Each number is 128 + 32 x the weight over its row's rms, rounded and kept within 0 to 255. Layers, rows and columns count from 0. Numbers have three digits each. The size before them is the row's rms in percent of the matrix's.

# up: layer 6 MLP up, 1280x320, rms 0.111, rows 423-504, columns 0-79
# down: layer 6 MLP down (transposed), 1280x320, rms 0.103, rows 423-503, columns 0-79
up423 097:145083088156117157130094068148129092125096124144090102114080105100166194123136130093119100146079128095130150190123171081145044141103121090133143089122131144120143158080155133149124096096075169118102117101119122148118172132111107129156101115
down423 098:122122099113165078187171150113121146127103160101143073186070090174143120117083102116163092164102114125093112050111109126072198094100180101113167077203121160153147144162131118125177169139161130107117147121142065138123211162160082089135068148
up424 097:104103088149142180128156118143165166151181162170130106093094167139135090108074158118121125107095179170125168159101051153056109153117104087172168137105111085115125166078162090162105089135155152112138092113082072120138147138184138168165156138
down424 100:106090127121117176079147085164111095104160068145072130145151129096152139119104061077117085080181168117113117203122177122124142133093162137116127181148066224045112136178126129163189149098116138114107169162067191113125136148084081124066150146
up425 108:114133131117194123055201137075116138080134136114180093106137104156128077133055133102097142068127200121096118150137121133122138166133058158060124114090134139174088198144127174101128171181092142144181142162066156146104145134098116088112139168
down425 094:197159109149107115148164148127181126140128147079094101175074143078058102121095075147156138050124102099135076142107154127083131127163144097097148140152073107086134144162110045129145115119164144178111127068177070110132119103133113135152098096
up426 097:054125128105154181126116146098165134144154126152129113161153118143130061087072179090094111138109021131098148147134172073077120179143121123097060098122098108094159162112179115101158146054117137141124128174117153153143108095153114048113133137
down426 095:131106112081149144151142121142043179075129137162124192121130116099134148148206087122118139098202113150125172139156185125130077093109138104104184177144147093113111084146164194059149128114129077121182125114111115057115121119134116112126171199
up427 097:089077151088080150166083157112075174161137121153135123154077098109168084148115067191102123177056137160180159109131143173197108145102197067115151080191118139094068141091126125069106066106061122110126124104146110142127165112156137088131169137
down427 106:132185065077072172129158093077146130140199185148120159150189158144118188156155145208105135087134152100187045106121094090176143084117136121154116104107115133137158160120103114067156137133130170072106187111134109066139074130129130132170101161
up428 102:116070126142160124180138142114130147085142146119160053157127166152162180098123026114099094184131152147189132086126139082097116109110149156068106112133173190131105132149160119110107127145110119130142231107136109186098158094102163138134182137
down428 103:147114152160149095064129143165196105176167165176131116125152098161097142144144142119108097101145161145142157152157076055134160117145098100114109072140078115101179129150167146088109184177154181129143172160107086115130175093150161100149150102
up429 095:086138088097103162097100159093095103020065137119093121114110077148110126125070123142074121100212114112160126154135125071125090182119141140111149120121112075110149131145089104162183104136136133124088082120126114109121114126073134080113143168
down429 098:099160186129134071128074118153157135137156127114143103112105107121133067121147091143132123128123138164219137114195145159123137102078090090153132139171165145103079142115108161144100163121130162120159127115118123087109177183081155139154129105
up430 103:056092072099138165124140057091160096117107135052133117076162131123113082160135153068139125126160138095095073110145065141113095189096091106133143152148079138097147127137134067096158074184150129119162144122111101144083162098221142105129116139
down430 100:132111143143090145078163140099142127154136161140179086196138144127135149143124113156173130126143151137129149095145114140143137135126103096062114075073106197135159175173134143124088139133102110101086078190166141126112167116051017105193122119
up431 095:120145133097095154127158143086154083192083068122121071118117106094100081111173079165111124138096138140132162106126171097188127128137178128141178121072093116149129108141080127116161108134101104027123108109174181101136129185082110143170099107
down431 100:190119106100135159148131141102150129115124141147079096109114118116207139093191146115091065116128189089131164154108089114111166109109165121139174089176154142138119115144128145156125108164138109170111148103107116161088130116169137136130107177
up432 091:102131129111056153030072169140167068121165066141126149137094094142192206165021192132107139126175149092161132152156103060091137138140138137106131146140080200130124102118150107086127198145110116138145130124101128122079065156113108142129165143
down432 102:124148102136140074093094123166130156100138167169114160072147142127130061108139139086144110113124099124146145095107157121161142019162080141139116095208106135103117156102129075106139153102122065146121146130147169174106138107143152146096106107
up433 106:083121056094096165075114086094140127135118133107160153071122094128108086151100155115098181153096119155182098097159201094123148094108209116055114143137158147112085140171196160095132163084148177119173122108157180152115101127129234119141149104
down433 093:134164130151206092148136129112118125129088104096129135135166136137171121119196109100116088112115143081187090149122104137129124117137070196133179136173103112180133158173142089123118119125133093124085169111173137163114143154146068167149120179
up434 112:161130118141100143082084151135071069131070117119089084149110141140170167141200171086138133145090192124109139175116095176166166143096107148155131139148162152184144141132139192171174154092123096114113086208140167122095111096074087164106130136
down434 105:053125113115114137104131141102122172125111107120097105100148190159118079114170131089101152112129114095162148123115143105115102110132142130168132176150141119134133160097175094098175130146144156159099056143109176118108113077076102066144133057
up435 110:121035091127162140148150179156152078153111157085141105129170086103201072156189176159110070079110119162170146066158131086153087111143152182116134084166125144127117128142138115088029127139090143125162137092143098163123118164132087167146157110
down435 108:119156095101183152102094118092113123129124141114140155161177121145160143135148142171154205100113110090093155114114111176151112054111119161104163159105136123157112129049109163146102165130101079134104127159090114100106149226121130183103115121
up436 090:109118172121169121118174071122137109111110105139101135137135110139111075099114127147101149179133124108107137139131089132140163222137106148118051125134078140190127123130104125099141161103147104164138114138119097119123100127075149062143190130
down436 092:150207119117139181109148156103120110092130121161150131132159094123098133117139086189161141082189111193082128115083156093072128101142131138096169185137107078171127181105107152134095096147168120083130125104168178104069079167200133136134149139
up437 110:111171118077132106115158131098105142126122136135128196141070157128139079097186090126164134157140099135113140162163108076113161125203130174077114092130114105176110109110125098169090140140115166113123126109156158079187081108153163127119073172
down437 094:168067189087101119066177133191221144160094091169138100153157130135100127104030122138162082105106102118166068097098129158137148096122154112134095116119136093087131060114100130113133100110047154146221092166128183137105106062140151119105102110
up438 101:102074070126167159149146160168197129100151125093086068125136104100150101169115140096086162177140153136099115147137148111117104168137116108093129123111130129122146149127142114142106137106143079129110138146152094141175037132101083077111143138
down438 105:089082103159162113151200156193146143155179162164131100122121168146121104132096145106077143119109118186133168123145164158136109065104128149147140112163124157126139094145135098163112071139121150141095133147098122140129087149138133113181188103
up439 108:075131133143124087152118140105112133062159113118131068165104138157131133078115196102078109168118170122118153137181148118139163136170099198072126164147153111139116112103121126112122106095066113116160116149115146114135169098163106132084139194
down439 116:148176164122131116150102152141120104162185128102133110149179082172153134156187163139162090152120078101159150142173154107111126082133124162104131114115113117134156157101148088080197084138133096150058138061149140158106149132160118120133114099
up440 093:135135084152145141132128098153140101131100149105140105107141152122087069137144093108105116159099170212100068108160090074125102147158169173199136136121108116095127104111129152118131124118116133154156131102128091097128102205137128171155111133
down440 100:109049184131171108091087120138112203147162080105121131098153110156140148189118078139090117153157131167099105144137169142141162104055161136190116174077115143143105187148149132152159193112124101129072095132149087141073202172141163160142116144
up441 102:098089177105130101177177161136127117136106145132128151119141146138107156162114068126064100137133082155066129125150099159061110149177057167129111140141113100123094136100091140110101093112101120130145121159137132146100145162129110170114167192
down441 099:119129113113161133154109125101106189095112157118146131129124104133108149212171160147088116087177162113161147125053128096097143154129148097111104127131092186123122176174099158138147121139155177169176048076144114114153160077168099119141111120
up442 095:109152179121167101140103139141120133150111117142140121141154128090134155112130109123132111104111147190157139149089137135116150250112125144143137112155117072101149174096168064090171135088140130084104083112103119133149156090088119059081128159
down442 105:148167158181121123119183124174144123118154124120131186101130108105156144113133162158104124138082109102131063116152125136165096149149133184110096139123120179151099094170120140157165155103133148066181142096154112149119141071125169143100112134
up443 099:107170152101130134210117146157171088138167126138081130068208155135033114127137128156110136116125110144153101145134115179173133096130110113160105148079111059116112162094122159108151168121098095121138098127085180102150166124097174134147096136
down443 096:165127138100128157141060125108120148188096126136147116158086074109170098169129114138129152090144119099109183102152156112103108171131130153095173134120175152077157139171187137094061156185115136072131099114118103130125115130138105094127125105
up444 087:137139120155144129116052169212152129157113104100101143078092120131088202120182067068123190130147112105159115074149113137187128102086165161135056108186106123169069132149163128135074158175160198131126120110093166083204100119153106115138158157
down444 090:068106149103135137169089131158105184175127110141205098105170120150179104127145101157136157198098114137145142109119169131136116113118141128165106137112113164151202155086110105084116152129074123151206148116087119136157118161121133045109179102
up445 132:140122116101141100053142142070100181180125172110125125107133175077089180157068153067090122084111133160109187135145159129195196112219104149132110089175093138132122083134113108168155120161091165091054147102106126130122108124110141168190124114
down445 104:113129145140087152122104119133126104102127144125057108172174130099129187107084191113103124137150119096153144133136080052169154104136064112169093111136125151114134074115154134207100103129184138116154189211124168155190108137114154131115133121
up446 089:122074163111122117162075127125125091129097127138133127186171092144120104136175190145140168207071157062120165133144109191164101135156094110140133085112138140149125128109126129126134075132161167075124160050083121174142110105150070163095135085
down446 090:094150137091154114089096145162164157159120193145164195148120107159139165133057121142162104149134071155096123112061132087077185083148127131083139154139079139142183149146052138170057168092132073110088170131116163111089171141110070121177171123
up447 101:117145150109091149081105149079137165099088130117083142135089128136159152141060126095116188156099140137064160129114168150076095113097123181150140138073131114169162135071137082108121143176135160055098094077166127155113099190133114102049154085
down447 102:114102125092097141120101141138148069148126149164143119143148136128153141134144111108137125153156123133140160151118170173088132127116128149111098092101136154164094130127100175142175194105112088078131121166138071114156173085125105119161204158
up448 096:152107168099113061094157073092123083172174091065148116142194125071109112076143159080174099127161111144129221126111152088076078097097108097135119120042193138148160143145078092137085102138097142118157132104150108133137134121106118137107117104
down448 103:116201137071157164176169041132129047126147094106138092132142168166134180092175129113147134144076114129130112131156171176147119117090116118122124169099159136109088075120199070096144119140136057132097094084107092065126157179140211122108126109
up449 102:145110165122161076111172145161112129116192109088185087076176171098157124134174089189116128138145152128098135142181117109128121140081130214136151148106176095125091116096125177149131158156187152132177125077187176099110150171096102113073135182
down449 102:115117116165126131196136134155150113118158129135147132115103069100086164138181140177108181145117162048107128118086167178129130109093084122109134100175102129095116108142121094151140119113124080138081143159088068186142092139136102079117088096
up450 093:170098131148181104087079132127102093191098120166107150108163074141096168167134167168141187126115180128080092155126094081134149132132160055073131098103102151156143157119109108143125106146084128173134133112159099147113154130107068115056099120
down450 099:149106100171162190118067158133157098118130178078141173172111090191124121110114137118113168200094178148081119095089087156147093103132116135137157144109157137138181174147162140152144180155178077117090141151093160182098097123112162102117174115
up451 096:144134138108175063167107167180106057060114142123182121153097117120127068145072122135089082130126188132164213129136163048161118107127065185136110138095089096147097129121130142094150179131142126114064143131145128126106149212066154182139141102
down451 100:151094118176106101147168157148053104121160112087174106093119142098101142184077155187112110166082077104088127103140122165128126158094127142091067080127112172119137117185112133109129150142105126095110114101132112130154141160119102179078123166
up452 098:137154156094109112121089081108131139084168104139106086122155116150075177088187156138127166165106129151145099170132142168141103105079116074132117105132200148172114103109153170149159149119121154126053164173086097124051143130109166135177110144
down452 099:088136158085129079117133114093145170111126113142103136134151081057112095111126186106119195090082098178127155131141209098113165113163145146103114123087118133112130092139126139149085137114153135055126067087136136190172124126079109138186119177
up453 097:127116136080136107145121147153172197107184190170102142131164150128126153157112179137103119146065098145138140109149155134119123103163151114107084112098158089132131088124127184114134104196080190135128028113136148132134059096155139076167128137
down453 098:146145166134134143160117106077114154162170064140103090107107122162140122125111124098126144142133127106078070093105142101128125058126084161129076151149058080112165154103133138173076185171099152138124117133175130103218091173195103156186119116
up454 100:112146077094089113181028121119158120096123100127105157172117161157190115151165074099111162071096123123195137126110092091171147120147140091126139106125112156120136131143184133126133166125096159101197146088117088140092123096114156075147119135
down454 098:114157117150192156140127142042114085118124134168096124093168142133135112084136131169146133131152118127110076137110113087116098176136039129148119183165108095113089123123162101162206160152126129152126121134130135081073132139099115118133182121
up455 095:108116106143105100079119154148099125161119174112114119147114115114147106117074154071102046124152158157104157147140167075146140159138143160143047159087059127122112113117122163141078171080091115164132113119106145200120133109153134113152116112
down455 094:132151113172162110115181115132152121118097162139086157092198129120088157142169061117158125181124165099075124093108123159104095114113124158091134088172102026142096121146056120103142135209151129129093093128106095101157131187147164114109117114
up456 111:186102148109150176085113153148102162149133134156142156167124177125134115145123150108109214128136178115065104131116121101145171087087124147158169180129146133135143165118055108108151120158121115128087092138133081109111145186094157141095117115
down456 101:183147053149177147101105072083082134122125157116144169182127127117176146127119113086118198124197137107145141131120125135084170127122098069143153089177128118149065114042137170125092141158112110119137105124105120133131081179134113113138204117
up457 089:149082143117160127107120120141098115096128143091126163105116055144089100121086130180136096153096075085096094141135117142131094175124099154113152150121121133144125065190204176124127187138098161099108134157097185060089135088121106177127150102
down457 093:090083099138085153101129191125148136125197113106159117108141183135094157123143128129129119168157071112180187128145143114113138140176179132076158075133075134108169181108115146116185147150164169150100207136179163149113182117079116118078112127
up458 103:120109082136125100082174121144152153146181142106110151168109082086131093168148134174079143141070129152123183100056138156152161197056130088114198097088126097180175189111122129129097133099164179113187077086114095144142119115119195138120149182
down458 099:122181110112153206174136105116130145134103143128113150075138165064152135086194133130112138074145123130157171133103149138150118126118116114124164099140188091127160162150096144115094114137153134056099136084116169074094119167135119173110157148
up459 142:137143102221127159139178173160118146121170138109125078137172109135129148151144080134101154132192150042106123130165126134083161116142102127175072170123137122153170130137162137125126096155148135175138185107135072115109096117174113140101128057
down459 132:133204114118087122092164128200081080118139123110088135125119121131096099158142076070229109066158145061083152120118130153071172145159140195164110117153153151169135120123136167124076137161114166119106189138129087137115143089134138107075160094
up460 091:125131147109105104128098157101058096154156181160128144104147161157127142112165103149121131215136153149172096129081084115145126088182128122075161046097184159188112090115159157116065177095171145079104136124127122084131142070182097179122157182
down460 101:086108095170135122198155106096161123134071160086135093136136063107105189110136126118117110104162152128062180061133097121092191134125141151114128175157125169086181119104089142128113156153165105124120173119121150122089119115157137111101138133
up461 093:158149122097149190134136156199141155129195144099114177095150099109134112131109087138131135106143102085142145139109151142132143098176116067166106166108157142164101155127133119097122144114113155032126094124117118126173167125099080113126119086
down461 088:119188159133131145109141093099104140157139165142098070106104092126162147099150178127155105132103088137108119133123121112112123137125155185131176158153111135169172078107185218113191159185119119120169138146187122100097124121176091123130171091
up462 105:084054175095126122162143140171111145126131110144147104150161081114111143106139090144112148103121120131108071055179182111144101069152150099127138151129197158106169122096131148150122098143108190123094139090139160170158114082130197162122128091
down462 100:131158144092105189096153099136108153104098102045131134129130119154151130135136120120152142193158106112133184143139152189132123068156152107159121138189099131076157149143157131079124152110168152116076134134192112145158160113125151173174086140
up463 097:139180065155071131123127143112115094134167118052131094124141112182147145106154101162085160143128176149079154110114051085162141124164107126053111137103149085197185068098073149118107136152061134132116136138155134155034121123165150074128081147
down463 096:131148060122129146118131099153128149098159150087096117131119134134131146144143096122209145073153163091171142149161119122121088122094149138156062176125120175072166100153183116196129133166104206115128122138120116203143139113130157089107112098
up464 095:158133117105055127137189125166183100213158059127111074149113096092077155134123120133084149106166119097087136163139130096163111143194159090083181116128089111108187124141151145194131070089095129133146136138168190191112091130130143076118129101
down464 091:103142119105170126181097138156174110092158129092170115139117124183125129122150150149138150159093149139101112139144127140134133102107067093154179170090087136058088116145170105118104136112136107118105119126168067121053098087161139155112141116
up465 107:077104160146113083146154140130146149113161145123083151133067116160119050109104198131134133122151104142091172116184089130150111083137169100131150154142149129108088135151131158176139148153130136178099089089073163071119072214131140163091086190
down465 109:149143134169192146132110180184102083116087188134103103062141178103152101150153110138139147112108141171155055135074156163128132118113103194119110172116148188078165095151173127153123175136165099119148131164142116125093133190204116135176114116
up466 110:137080098133127120193155112168106121136094104185127201129108087159069116135122153073144122133113120059121129119103176114176083187160078125117151088191097235168148102081117178157134134130138067177137120168073094164115103167128201170120114099
down466 103:155100119133190113078159099073090226142151128192123105140122159116139124162066128127166104172095139096148107133063134168145165114062088127126157132104118136171101114100130114094078120132158156148117168165132148146167157111135169099093175079
up467 105:101115123115148103111065183145068128123117167109142128176105093086148089156106115152139145122140156076082128127076094099115144151207182149124106096135124154120097129200117167149098118099123170142102218115128097136094097130122130116143139170
down467 092:163138101167159205104157111121136142083208145108116106116103121157127035091158115114134139130165143101159078127116064108175128206075111188140066116105102138149133095138143085086112125139142057130113083185073137128107149143120147110107108142
up468 099:146123090093116109101136107148106166113170145149160213123109095081081104105164140070106144068080118131180124176065141097141165153140132113136138122113143108100157174090141215093175122159155140123112177073108136097138166135115150092135140175
down468 101:126131123105156158152103119109109071103211130111126179091176074108108148157151145111128129129153157180127096105085108134131080126067077161088122112097171100098088125079165172129203102102106161144104159114131160127072165148117105061164108124
up469 108:176152132153154116119095127126111132042105129064133186129163166103133135119104094130114116119174164145124061139117086136149182166119123113115053158129116141050085167112136134125077129136111145121120183159094047118161134195122083144079084134
down469 119:112085131132157130161089089149132134194162111147094141065080111142115114149139142159109158154155115106125134125180128179077104090123176157148129102085175144132172129121108108148178117121155132089130078096090120153070071125140110126221143065
up470 093:158119140149143155152079164153095086123139150140113150107122121086118166101144125132157096105164157145072123112165147117121142060132085136121156080109144127183092147154108101170131168152091127147100147077112148166154169082149111114161107105
down470 097:150160152179139112060135101203074112116149135105150131063065156160127107164136046104136055125104147144142162171088148132182090112088102139166128161108065130132110102114123120135175171086104121101147142098134176139154116124168076114105123136
up471 103:077095131147086085148097163080118133126149149061139139151123130163040112155131089138119126124148089116091113092123106100104097196154119123176099114156159095132140140110180171101105143160127145138104131109129127137190162176140126080121112086
down471 108:124136106106109131166167139129134123081106144079122154087138099173128133154184188149121096149112079126158107137122087167114141165114115167169123143129160082113070135141122162105150147182121117053104115149144130132208119148126087113131139121
up472 096:101195124077194126081143132182143108160127131152166086166064145180127157188103113092088127154090144136125109120116155056132159151114106129152121114150144128116149092088139124138054106157121158119170094110122148179127144123106109162110148109
down472 098:122089144114095144111119069087114137105124115144122105176112123126136036081154105120132172151175119093161084112075158144166125159178163125146124129089153107130113176151143077164121202130134125107157120130105133095146116106114166145125149140
up473 091:127135125163125087112209128162109158127132134123132060119157167141121143117183150137129108104131167146088106169131104148159059167124125139090052102105116164115152082057140116091107030153102160043147117134098130143138102122116147084159123121
down473 098:229099140098077191153080121120125082143148160174138166159117153110158124152134135207103136120080114126117173168075114060134088125135145116110185172080114133110178109102159164162134109110083126157134142150177097205126095171113088080093108165
up474 115:153118105141171097174084136070073153160149132123077101124224118095134101137160150133157154134093118140099116137138124146084133110120137142163106189011137143131143092154142091117165127101065096151101092127122147080153123167117115122055106145
down474 107:150143132146107106126116116091146115141112141149090056110158135126124100155119129116137150116145142117183170164129134123123124106102147110089134105136177152151140194174101097192179097158102087113152127084084125139087151055122092123099085118
up475 091:152098149081142118111125078100138124109173085161107143088086132083165179133077092075070137135107107120116131119150154131128158138107174096160103112129076106100106153164140147122159170119113171095086153147140127113153124126090082155120192084
down475 096:115116152066147104151131124118126122150093078152125147057163123173112117141120162109131165116125143081127123100125165148131174083135128162161123125122085144108158155111203140135144123137113133101143048127144118143116111116198116127110056121
up476 100:068149125135130151098121134121140133107092094151104142167096134147130099161123129134138112198144106143141104129152153171102141106098033159079161117137114171202074170135137145206164112163191072134135127102086113133103098084150138211151048092
down476 101:179140121103110078181126099140136139116118117143131150092113118089152151148129095103159138093110184107121129126140070119156140153130128120182139078154110144150073130151159139161162143070077126026156185156110160146147167116135167125124089186
up477 126:140096111104117124135140116102165065152152076100125089175067156157122150141099124130186079162128099157198134093164167135131096096152133146089072091180082150098185063092175164139085058116106119143088118151112121096138120165135216119148161158
down477 124:135118111101115146109123133137170065110092098073164137185101199125177126145088087104196103045153107100145082125165104147147103151148080142133093143220150165153175091155144158116069120114134140119167133066146144120147106155159119132160100148
up478 099:138142167100141089145104182128146124123124114146161054202084137159112130172063159135134164134137158162122134141091141082132113152080129098167116159145109156123101109115152132116153149185110099112083153131181162140152116124137115110131119215
down478 099:147128096162126132135143087117166176100107171116143127105189086116135091072146066206159127114112111072145099148109124129120147118220119173127120133105151111173099153131120073137149089086154142102120126154078147121161117117196149134110076112
up479 093:142134117209164084148112137092103108112090112094146099113130121099097155137098114137076110068118172093094102139122167135076160133180026120151156136181119132140148175121141113079108138158142107117071156077115105168144117142139128171093141155
down479 089:159077099137069126124148115201145172136118130155073150120111161096142131120103144120129129135134082163209194095128107190138113061120154159146183014089108116098114127108140103166090175076165093166106091153144123130134118064156129119112131099
up480 095:205096084130119124146116116146087157153107120193126112135089090141092155154087113094110105109154118086107126189107142148170106101098124136120069200148106130107094152151076104097173145141098160127092129092138109123108217090148137157081124170
down480 105:116196054073157139109116123077124180083085176134151131188117086141102098187186166116130053104142105147126125190069090128117079144152090127163066142100135109113087096181146128076162126120172174090079113117146124152109073093153133105131112107
up481 099:115115146142125138128175120090132119171154131158091136079102081100122107118146107130148135131131076155131162146171108134173133118105113160107140154116160140111179067063100073085044132113097139080122093136116131164102112131159134119181175129
down481 104:116127207128161143123100126108149148134138102102112116088122110117097129150155113170157151148117158116149105113162130146088074153108118114140146110101131116122185093101088069138108130164043123100123142090108136143066027147095182100163097147
up482 096:132143136112116121049119108091120144151130118108081089155114118107122179144137114109095137099150128194102070151117128108164109135031179130094159110127151099157178132108144109175138138154160144166100108126119208085120167156105125107095148131
down482 090:151201147149116145107145111131145077135091153177128139091117145149122083125084079129192146103175120083103166132090153130140141056141101119136096110133109158108089159125124110119116173108140131094140129132180101061184215128138117180135112090
up483 091:129116134102129164130097095041191118126082115165119122114147081165166082120171136247144085168109092148118142105100138129134171112123150127104142136088171133147096121150096098142183116114125170096131124126087163182121073139165132128105121183
down483 088:076118072138146119171143128082162157136070160050120146137095129136141115170105127103119122124097088171094119102163151176133099142071125071194119114180132217074119139145104126120128133130108105138189147134154100116162098103126132140162159110
up484 113:175127108097117132143165158125132112123122085115163141194110184098121207145101153067150116101147124176128114109136168103122094142031141122117124125122107149116133110155170173142090151086157119125075125101120177104141165184109130102119155086
down484 088:035163106124112135083154142165134176105098159132171101109107112147150180111140077195135149111116080136093102136126122103138174132065111108084118139141124170089112162100145090129139119136144160111137129146127095117144076166230127131102138082
up485 093:175164149208119118203112100103135086050080158121143150078128179097162140114154139147135083084115150154139139132170151129135122101131124157133125137108146145121066097179104118151145144134101117123104065128142120081103112125136106096151202106
down485 099:136178131152092161114118156149140141117070114101137240060153122144144120087185107100126069104106121127099085125146147112121137115108103130159134131149119132111113158139135126072078140093148101119092162121082098151149136127139143124109098096
up486 110:159142170124139208214173151180114111076095056118173095114148068140151164146128155107105093128111131129085093124161175161119087100120089097165084156115082172122117106092179090098106133105080083137155145202073130145152158103126124210078078117
down486 110:127126123135113095120069111093165142183140182142091138085140136101147130169137125130148114092136098111154145129137160096125148141153129164134149132155140175144131159194078107190175092184207121136080129074125173085093084164174124059195144126
up487 110:184119150166137156146138166116050135110060099112118096062152087144102179079096148117152115099161101154161130125160095110101106130134161162136189111123127133143156165108133184143186121141144120144139145166113161182121153138106148156101148168
down487 097:173121132111153109154158089122118108142117162125133118112117187152148118124142141111090046143155102104153206068117092125143115080113165110140144119124155076132126051097106143143099138119138094146125103166101158172187097154122132159101156109
up488 094:145096088119212116114151158095044068103175183112155077148174116150177089072103130161194156145144144060114165130132116119166135121123118104140104124123135178124114050120165186146133182149078176155094114147034128143176140123142126142181122123
down488 092:105130167187072144118147107162162152077119066118136137110069175079136138140176132080139115107094153161200171126161158161120136093142113121136140152121083082128159195127094153140115139124190163117109157109224177133115130204180076106125170104
up489 110:106129143115127077181127139123145076180104130121055113126119178133050141187109152174146168216117151155045167115171069102155140162117096126159167162105126146158123097113171140093177144113193173127188099102139110134144128164090058160082136152
down489 122:088135121110117125180100101099104111175114111133117159152080123140136194144091144132168144115137178127031159189144159135148209104098120081131130108134143115132135120134151125112095164113143165116132116103137125113145142153112081137089155165
up490 097:139145144126166110122058092108126090095176162110085151078140073119108123150119130126118193095109093120119138117124092159190089121116160178095122096133156097170111115119130077111152203139194175123142161178179114157120124111160140099101095122
down490 100:160105087151083131151108121090114095134071134134089152102160116151199165109101109142092124142102126134098121124111151164133136069170123121142089102102138097137092138119125099093170145083127086101156143062113151168087083183137083119087216114
up491 102:060118150120068087151099143155055117143136124149164124106076125172098182109138115099127191161160136114124168088089143164147131157115156065106151152159073149131092161091118074073134123108143120099151145102162118134121114074143102153113161116
down491 114:078118150114184049084070079092120158166120170087072079083104180124145101123101141079211162186167144134088135183090097075152102145121126172171143128119137108089139172109134111162144132104161171119122103109089096140058114119142092073123103104
up492 095:116145121142099145084146174135114152135110103113137096123120140179101143073099122145055095183176141189136124065163144087083121131112182183157101133161139103088110094105128057110090117101114121122100075149165135102146125123135104083155205107
down492 097:164117141128153104101153123142070136140101082121179126139157156165108112143114138094169128113144084133134073142135153112176138124142135124062133156094093126135094110117091164166139127134155122087166142130052194098128133157174099124138134153
up493 111:084107132126145083094134129143188132097120145180080152178123114161133100133084154136077184089170140135069138147145152146169147116195137131096086122158096129121207111105148069165133141117119160108140155137086139108043167086169162078154133110
down493 111:138141090114061095130117133130171139166125073073116168128177121125088141113034153162134116123145138176080169155141180123112156127152118080110155153109203113125180146118119112142123136123118102084148157159107136098138105088140099124164156125
up494 095:104206092153132147129147187139177103094084105152132109115164198126132176125081154138149154142137135120098083100108080149134156110118159180094175134155124176146132104131151120136186187153155097125137103083129125122149143111059123103080131152
down494 097:132108131093157120191128161106165172095089088133196129148117160127138140160084101146104120141102068092120162084130143167138136132098159106060135140119100090082152116140120127107106070192066106089130136143155116171155101148141131128135152133
up495 104:098120110151158124136149103131129130159085107072140165046145061125151108118111133115094091088156135111240132150092086136092160144161080110123108155130091124106134124093101084085111083151085142070139083143138123134121155097120107185212135114
down495 101:181121223056067152132111188086152101093148093094128102071107120130068083135154120117088118142134104139136154078122141175126121065090046146091146123098098118173177110077075117115128068080069168142146106144130137180111115151153125119137112097
up496 095:129134018150178051143041114084138193113115124154079134106052146080088129095163114093172144121180116123118121133142150113118080170108142116103123170146146127174154099123093124150138099160182113095109101148078167163047121097077116104134127150
down496 099:114148123108126165109156101222117081153121136112166089089156151164115128142111167167104125108107104147152149137170145194097126139106158176155119077122167167097055136061136124108138158126132133145094140102110089080212154177125081121121111153
up497 094:151162093126123101183160150159158105116102155130104138088137178103051125197129080170171057134131119126160081176185144115139127170163084152110052149120141119216101089084113143085085135153140151138086118070097172165119174141106125123117152156
down497 101:153160116149149131110143100135092127217149133101172175159124158160095124066133153130122115108100115045107086109131140117147151096088108165111155157177142119138162094088139124131089073097158192096108098121113107085147122181059075146122125202
up498 103:110126148092113053063173117128150110072086140142100105106158121125152075133102160124146158108177153141191140183098131084132118170093148104066123145125143102160165162155084134124146115118122125150149099127082108153099092158050154111086107139
down498 111:079170108063087097104110117117110105129121132116108122142190108123147114137196145187120184099145157205093126240155136117180148113100122140161056090101161170141143133127163140100158094097141086170087063127090096090091133164066158106087064162
up499 094:166150115141072171104099152199143157124199177137122137120139089122159185178117132141124066095130164133121155111085135144156162161149141116069125103107085158132133126123163198194100159120073175112086117084172099080106154081111176130213130070
down499 094:121128106157171132128193097173056115132124153118157148097095081133160129129138111128118120175112167119111089083114128143058148101163167117174119116138092146106081071165161091123150102082137118107131092102150125146148093132110087134171088165
up500 096:080131116154140075152134128101036159125193159117160120074187098070148202144165068141079114088122102095112117131179108144105103112045166098054116118114099125121115110091130153072100176191154113170159224083103087169124138162194140088103122092
down500 095:135128158124166068078150076131166091150012091123166108150139103163084129086126210158116141144133107176104117064122092054145128136126146159185146137155126149146182114117177118148113107144111099087111050167084188149155102109132133140127113148
up501 097:097126104118121129126164122087153117124166079062151169170054116153111104147110156107110151164124049108141166114111208116099112124120109105139166149167147223147090070170151103134118186147145146179172110118111117186076112118168175144126063098
down501 098:072062229144089142110187136146105124117132138148151149096139111133175116108126105129116123159100092139174118060104166103124127144124104109162129126103177104113137079096137098090110132130099134125148142118119090161099103133147133141114101102
up502 102:116089152124120140059123142142110173105116179089203101073051173123113073153141107087169117143158169093104146183107071116107133134103128100152089154116163110105169192147160179153149236118179132149122133129062114157092139069136116134115155109
down502 100:132118095158113157218145114150091147084115235133124200152114172146207079112174089122122156174113130140129085088114116188058106109107112062139133161157125143121099195153155133172128159073117108148040154086125126113126102137119160161098097125
up503 091:133148100109187141074169125090141140115125069099119133098114078136112125106126113155143184079138108179088126082185091188156175168084147113095091166164151173096123112089123177101147155164073175143110133144092132147101094122089175103118126078
down503 094:153156199097117097138168085153176128151086153124113057102169160085180127133102093156178156174108160100099170104117137088152087095092129097107155074087125108179123219135144107108101154152118143153105100123149186129114114135123096171087141174
up504 096:151133100143104158155072126162175163120166144137073178122140153105139110131075123147121112116135112151111101131098135138080142106158142155202139146153152103114139168130157102129133107096174125119181179125089112136093115160115165124122120160